python train.py --d_model=96 --head_dim=64 --norm="rmsnorm" --norm_place="pre" --qk_norm=false --bias="none" --init_std_o=0.0603 --optimizer="muon_hyperball" --final_lr_fraction=0.0 --seq_len=1024 --doc_mask=true
Each number is 500 + 50 x the weight over its row's rms, rounded and kept within 0 to 999. Layers, rows and columns count from 0. Numbers have three digits each. The size before them is the row's rms in percent of the matrix's.

# gate: layer 19 MLP gate, 256x96, rms 0.0692, rows 65-104, columns 48-95
# up: layer 19 MLP up, 256x96, rms 0.0697, rows 65-104, columns 48-95
# down: layer 19 MLP down (transposed), 256x96, rms 0.0694, rows 65-104, columns 48-95
gate65 106:450494483525523469488393447538481493428427467483466389539488457424452517503449457461422451573427534559490550475528429466586412433416483504528506
up65 105:397544490479589472504450499517555610465538501486582526430485561453511441482543510507513497588497541494510500506612429549570473529500509562512493
down65 102:567545508434406562436521555459433436463489531453487623457535474507470527493549538438516531475453470528368459538493556540502497547544489452423517
gate66 099:508589540504517500466465477491562512470439454532446540560540475511534456479489490536476570554606419527504517506489484578517405546415506445482631
up66 099:526493450446508583446466504482516472390463494562459464574513413514447526486555426545581609519506478554515419519385516538495444513564467535458519
down66 110:459461524517516447590456510440510439571588471405552510479457543468535391603481514549489517473542472458496539465508449483489479481510469468528517
gate67 100:481599458540481503450527535495566523564476422583519517505504473537507593515568533580507563499539504463569458544380390489519529537564581505477495
up67 101:533545586547433522467410492543517395514390493532448538493466470484472576469516499476426439510525483457499485570471466551499545438629586544467510
down67 106:542437501483604471518500566526426419523529550434458502445491564512528400578440411478481434421453413514488507530402561519404543590459436456536487
gate68 098:608458437486554542613455529436494528382464447466534494488468477518535550537526508377466546470487403592575499506563581472452514411448509471563439
up68 098:461602424529508556475539478438468515464495513423391491424434526523586571547460560478523472520521546471574508505456490483502348581457488566518415
down68 098:527467506489535510538429492526612471632523397440508478516493526505546480587570478508557538515574450483603522578482432576552505446443536492428503
gate69 092:518500526433495437429516491556412419464553492554469442454421413533483600430498598512487564483577435477491453515413548470482432518425426543431479
up69 100:521399478407479455452490496503573460516512473567513461479538486536467563404538561543481506455538556473529511439503492485518486499527511536443457
down69 086:442409482511488562453481576480446460488520546600491551481550538435523599523453515441612443475437526522497493527525492377558451489478423423532489
gate70 109:494450528542471570535519457506478510385497422577552473418399559470543479542477471482465554488414452516471493468448560414508551491586468502515486
up70 098:514577573409396526527449502377564412570465475539565556474408557517551595542513455508566528479432506556527453536541511524556477475530499436483563
down70 104:540505512469512461459587578435468535552497528488484494497439452477597467511374510424543518467587454538592485386525625538451459453470543488457425
gate71 115:522530525499364476452544450461493416499425503533464497487491544432492525553529530497437473469551539538485502525409527511537461524437516486529577
up71 123:489530480477403491440484504416558465469552563562529438528507447470502508440578453479436467490459526384467436502474497562553377458563504524530499
down71 112:468489610500388423545556479507531417471527475510514445481472548561525504589430508500574456499578425440476390531522430475416529543511520438481479
gate72 097:545543461468569560451394528496539452541484486548426559521500497564431545489466476560466494427489435494404480549632503489550524472546478477585444
up72 101:526505406500639546493646447544491574528560587581466518620444522573564432540437477516510570526531553543424565447454542496488493447502571511533547
down72 096:457501478507602498557444472451479461513529441476483407432480460425612507494502449545550520443580495497522522457418540432506505480462443502492546
gate73 095:493499506419465440464507576572532503494533524517524467450442514475459473552453518542518525571591503485565512577516482452475539486546539539484437
up73 103:499579410423454635553523444488448443575543518525420511453504543488517547547534590544514477486506486507477463479570532508472486463465456510515443
down73 102:546467523539562538632527469519454410502456454577486601473431515521469575482475469497461572470465576445496498462580496453471445441447474436446585
gate74 118:553539476505468518518586466481442543544497460462428557495533444580397484599411545424498486436444428501373539561463530538497532458457513469497469
up74 117:395427497501532498516512547473531501537564496557595407461445575535537402472536414556512585438457446510580531472559567474553493494512438525454498
down74 122:476466522452487514437527536404564496488493560473516583423407545487558496485542495482583493547392497544471433547510612456458549545566541467504511
gate75 102:435367463441551407482495526466509490552543546466548556499516601438601453475559429494489566554515546532423516562526552582558470460562494486485531
up75 094:487497599486490567514534580508511561512639541492556574503519515434523582536502504376513523585474426590497502503511474530493461511511482531475557
down75 102:461462451560489519458478573595505579579535498550449557502541511462522510483542544520457532428429475434530538481535497436557431468525487505519432
gate76 103:500527545526400452500524519544461497503425480462453520535457450508488524463509485534425460522556513381472493557470495581399444575508479512408563
up76 117:536526508436494426485472443451495545504482499497523517615530571506415478487501490515497432519441506557512415450557578573544574459456478511498445
down76 109:465455467504474514493480499545497347496480472516477475382532460483553474597465502521486560496539555421403558496471441451469438393496473534508535
gate77 101:516461535503497484511518498516445547481432531558395575584452486500467462504488454481600508463424515514453455446488479543395509455483508437540416
up77 103:478540503388487501552509517488521532448564513410525457576544516555501441470538404544525484520528510506499507561528522533510435531579461506529492
down77 106:524440476546466526447483507495514502535546503550420491453497475532516472498537493518386509496453558491390582654551493461551487586524469487486575
gate78 094:572531520567412480510405465586527525471584435547628494448467425466507547519531431562544446517511564474570512513558509543383506470514546514544455
up78 096:542513449580559579491569407490548543538429487559451467588460508390573436395428469497470454491529535411497460426461401518477472403514531513477484
down78 097:570458521497411428607430539450533510543542561434465562537410503576501521542529524486473547443539467536488429562402518609484474526484523450424491
gate79 110:491487419492517538509412500540574499473473494572506533479552506503516492566504457456506523502489477406489550440497549497524579539494418394587494
up79 111:392460510428481536483456475451517454444435559561575464432557477504474509494435490480589599465524529384543513461492494592532426476479455465588445
down79 112:439513488546628501424487365498418493450496486483475434446486515473532422540404473513495447489512457476435477523493515444488550499550527533520522
gate80 109:524497466427464560479488494438596501487509475558582603470472453501495500548512549452527491507537523499454492467559517518459557524453520435545361
up80 112:537531435502420567475516453504544508462544581458496519485464499565506501533516445559538476500568462488464462423449512454532454537483462518494585
down80 101:574522495524465495550510556515525498534534506410668487457550459522481518512569518501511498427530478472500570469453468429444618468454469462523523
gate81 103:480451509514472473518471529480447551544514517518552476543390480472491572528477483475495463518580442520484476484447456605470443476502509386495475
up81 104:512422537418527581494489529452361522587548484461537472501425463480578621490492515442493412522502386551436528470527431464555483574514486533545540
down81 106:410548496597503515517521582498477509463472496573470495411488540565430628475540425517377503502587518439487523466535512456516484572449461483477520
gate82 099:531586445401440416518536597516479476544531500406488438433501476549531473489579490502511535546473451491537417483569558490532550545446559476449506
up82 098:466535398453515514484500518506479543448589455459544464483539481507522399569461408493507464510478460469504430465430486480514565536538640529594552
down82 094:495444473489402506468453519444477414490517560510472493510536563595554487510561558474432582478502401555549469511505618537521515469487530565448393
gate83 105:493512523525497405515466496513433503603428488551478592553538512552450453563530503542452500475464520567514539590474474447552373483537446550536571
up83 096:446523468469433476482541437528623510511541495476559434475460484490536530436580434532449557509516462461534464501564564611539556530516540545529398
down83 100:519508562524550394480596515529520510532623573485553456504587469491587554513532545528492488490484498445368471450485442487566529497445515463501479
gate84 116:450477476583507414481535503601488448495553569529544503560431519523499521462566515546470395402504518459451493511424460470505531587461512498428517
up84 110:538470504446568452497480458480508474417492566522528514469439538447558547519575531480563545545443502461549427510514582399482443573501528471503471
down84 113:484568501464481484618485474549463518548502439480506503554544443570456516449444506516342483518473478526392557532460431472413500433454518543499513
gate85 101:507435419484502460497529501495583503454495519525438538510458459393465471550584499525516472534527544520476524511480562509495545523532558423409586
up85 106:544506560473508513497483451466567546526508493531540512546488438440559526468523550549554438437517452510424425534418452501407625518457482468493457
down85 105:474556528539505503486540551438578444457546554571500502440475386502483473567421505519449493477526556503556497503485576553473479588561502430381551
gate86 090:447488635461449602510514512494523612645454495520497552574495583580436458497515465473511540514536535453464455534429514463469502436565484534547577
up86 097:474535455411632486563530479475596432434520454495512536492447476447481533472517466524524475427607454567508589542459500423563471563554450546432473
down86 082:401484433502533584523550493495553583466469558455568410417491523510504463431556537543494559461420474433515483472476482525448442531445502485554453
gate87 105:491556506543498468498480476520492511547513487555522615453499500581484501540420616431458467546537530523486509505429479458515561475428429496464489
up87 105:463554481419517438498479449438645508526508450454539486509528472478542556464557490381497431565580590491550503474422563502573483507469434488473494
down87 103:574584591456439496485557560531467481474496536520439502558462449444489501526485523627410516388505493507462388527456498606508461527427473537501502
gate88 104:472521529449600540489398514464578483472455509495518545530446522521465571477402478511483473544486440354505465553490511526507450511494519369537426
up88 106:526559503509542636444492505496504524487430580482538468527425536520384547538565562476456521487552465427483450512461526516501547485499451479569413
down88 102:525474535436443416464477502442426486520558448520489584558508542463546512518448436455482467480458485539506564518521561491469440589474535520469553
gate89 110:542440506464540546537559451414554502476537525500431479449474465417628510472539516517554601550552566527605423557451609496505576522533472494466466
up89 104:527517593472483478469563416494481459461515469537518482538433541557444458505483610421446473534508480445321514553402506525446518430459518541404524
down89 110:456508460414550504505462478410510540498507505452546471458605482482573453463529471528541488496445487501521550485534603467551482575550510414516472
gate90 099:551495563464499424426462476514478521535473459522459462487437561548508538514484526563486504570458494582441494447419550472355426431486620434450545
up90 098:445455466532520535553407502461496620491459566469596497521509563531538407441432554542563528504535514496512424511593446467467453535460440461564412
down90 098:454515406485448513450487449573555506449451559563550575483464550467482457536455458410514527498500453538478473469555479493512403475405491510487505
gate91 101:473508388485574441526586514463476527461499540454480499601574506464453518380522562439446415497411442439479477468487524435394507482481547504561527
up91 109:454492473582468526503471507535577438478459551530492557511502494474530485572453533598466467454495509426464424520557558414485558608534514358455520
down91 102:537456532455423515566472573465430573529556497443438398590475549520530491538519416522483449526448451408442584492528501546601543512441494468533556
gate92 108:495549472492412498405499552549459529399502509488497506585437472584445536518541509483408470533509522508488488538489420510481455502544457559498512
up92 096:507505514440527475441547483527514613473534524496478554429537461399563612491519462469515447426418562465545550447468538483503536494522466538460499
down92 098:540589491581491428495521526459456488423492518539468433520526470578509406506458495507411440453464382441412564512535477432385492535538579454470565
gate93 097:422432500492458543554465508464532485517529458585413551423443449584464528538541507440545544553517555479487566465575508488414501505485589606515414
up93 103:468492538429467557549566461446558504561550484492435470349465484484560462562492459418538581510449473511502512435507486379602430482453568583493462
down93 101:461419472445508414475573472484586474509397479541533550523440482443465466541491479414507432447557406450539543446475524585482449479509507557567472
gate94 100:516490552521575377489571490537498465470411425473460523549519516438616537532533589492523537521628588470576480487535545548534517459486484458499428
up94 099:514463513460516509442460495530580585439480578548545426469467505628498467504484455519486476575522448502435439503463477448420436541512566556482554
down94 101:511559560552458467454521519559553411525543458555390518486474508516593568522510433625396508474543435505486402479507480560473508535440497514519519
gate95 103:576480548512364473496471450560542519572520498435554520526434569572450544520536523460508561464492553511475593511569460479441516497551441415465445
up95 103:469457529415597530416503473437487504493596437513546475462589503528593475519381389478486437474406386420516496478503528592539481521530531570470489
down95 110:544445491513341504545431460551546520550491549591451513544424553569466562519398554469403469465477563475495538481508476520527508559431381494461524
gate96 088:484489472426527496454481551548551505495489549585549488511521461519527539557525507532466442455490578446526535520494485570453526430422565494527440
up96 084:479427496483572441544462512548541384529459560530532487528404432511478567584448526545466511491481539464509549538435545476469499371445565547442418
down96 091:519447501534458462534425485495374453499481500475551485534473453511516481546529563548465522367451541484577534452417543475524477502527542569539471
gate97 102:556407493511516479541455431544530535425479510519532619499446569515524372552399454470557485550489461612603588598469385487569493487501494509457435
up97 101:487439527460577521517381505535556526412596553496451565474516501430513488440492493528435499529524485478532473582521448448586496471492504498524411
down97 097:493488463459543478588595404464579489560542562465494541507587450519466566374503487590484568468477482514495477473626550437456468468578488534509460
gate98 101:466611589464466455570436386542541444517403497510507460509521511511505490431516435490509486540498554600494538453479474460420457534467486495502479
up98 090:515585471566494467528459481502517423483485474517466439543434426474542641450545501434451478527640433554590526502538463507450522628495557516470484
down98 099:540527534504535485406525550514502473597510487474505525513581371580576551377535453512484533551508533523497641470464501502467521507456571538593501
gate99 101:542550523416457458500561466491502510467481500454461533523553429492549556448489502431576417487461514528487425436425521544531576569429545447428569
up99 109:487522557432501413467562519472441462544535412469468573490512546553494512502438556419537397568474482530458375475450576515526457400472529512484503
down99 102:546472463557527480527520590584485533507484581488554527394476485474568461518528493566410524522505458453532606465534500405516551521553564450455436
gate100 112:472537451512493587546485536521424405391487490491489485615471517501454520448508527565564499542632562538427581542532455514498588567473597483504434
up100 101:569459452478558550544485441485595433499482602533569534458497407444500610558538519552488564509563403520452421468526423526428536538534448448489511
down100 111:495640576562517412639451470414505502434497416497533470516448432544477402471519495499490529512552402551528562454508490436481550473491427475483534
gate101 110:586482436480542519515487565466481494493531438474487452492532436503576511525540478506382523560542483490494461416582489464385424493511553579476534
up101 110:491531604419516528510575503508470478506582460375642533427413486509516499501473530538477487480497495520556472505521506534521499512422549514450473
down101 108:430543498475508519628511503540502542482468515486513374545499459425459420438481559496530605449565506504495498512446485422632523518536423496532482
gate102 094:551534432418481535547515460387435484628476486457590494556588533442523447471439451503524492393436502377553447442479564508541526498426508423596564
up102 102:484509555556490595452421536529587516435443482397515496502447491570429465532478467437548537609522499589492535631460539511474540534485491447456490
down102 102:480441444489519479589542478510498505516544491474413517523499507432378412505426475495620563494519510473388496607488499445440478511479431438612538
gate103 098:556511506543535479457511495516544473525501588539601482377578569564560532447532478548475497417478482588411506476461491479592472446468383462418516
up103 097:492464451509505494484497477580509549573594446433571503536469460459463495407550541452477573522529491480503462489415536473514561470438458486476496
down103 089:410566603466585497561464393454455485533494488505573480491465417558452467508369397504506472501464505561500536500545480515479568547495431541507543
gate104 113:503400491459450505511557507529531507539506575588461454512591460516534513585506419461534431555446462487507495560502496443510568484519466540486456
up104 105:508452393484557445494571516541606513534514444536439536495483526485523437530498503483457424522489491509500481533522482525465418483441604561549480
down104 110:503491489502592397491496449532457540656484474454469551536610453521514532502459487438453443547593516477543432532564474560493544605486585467553491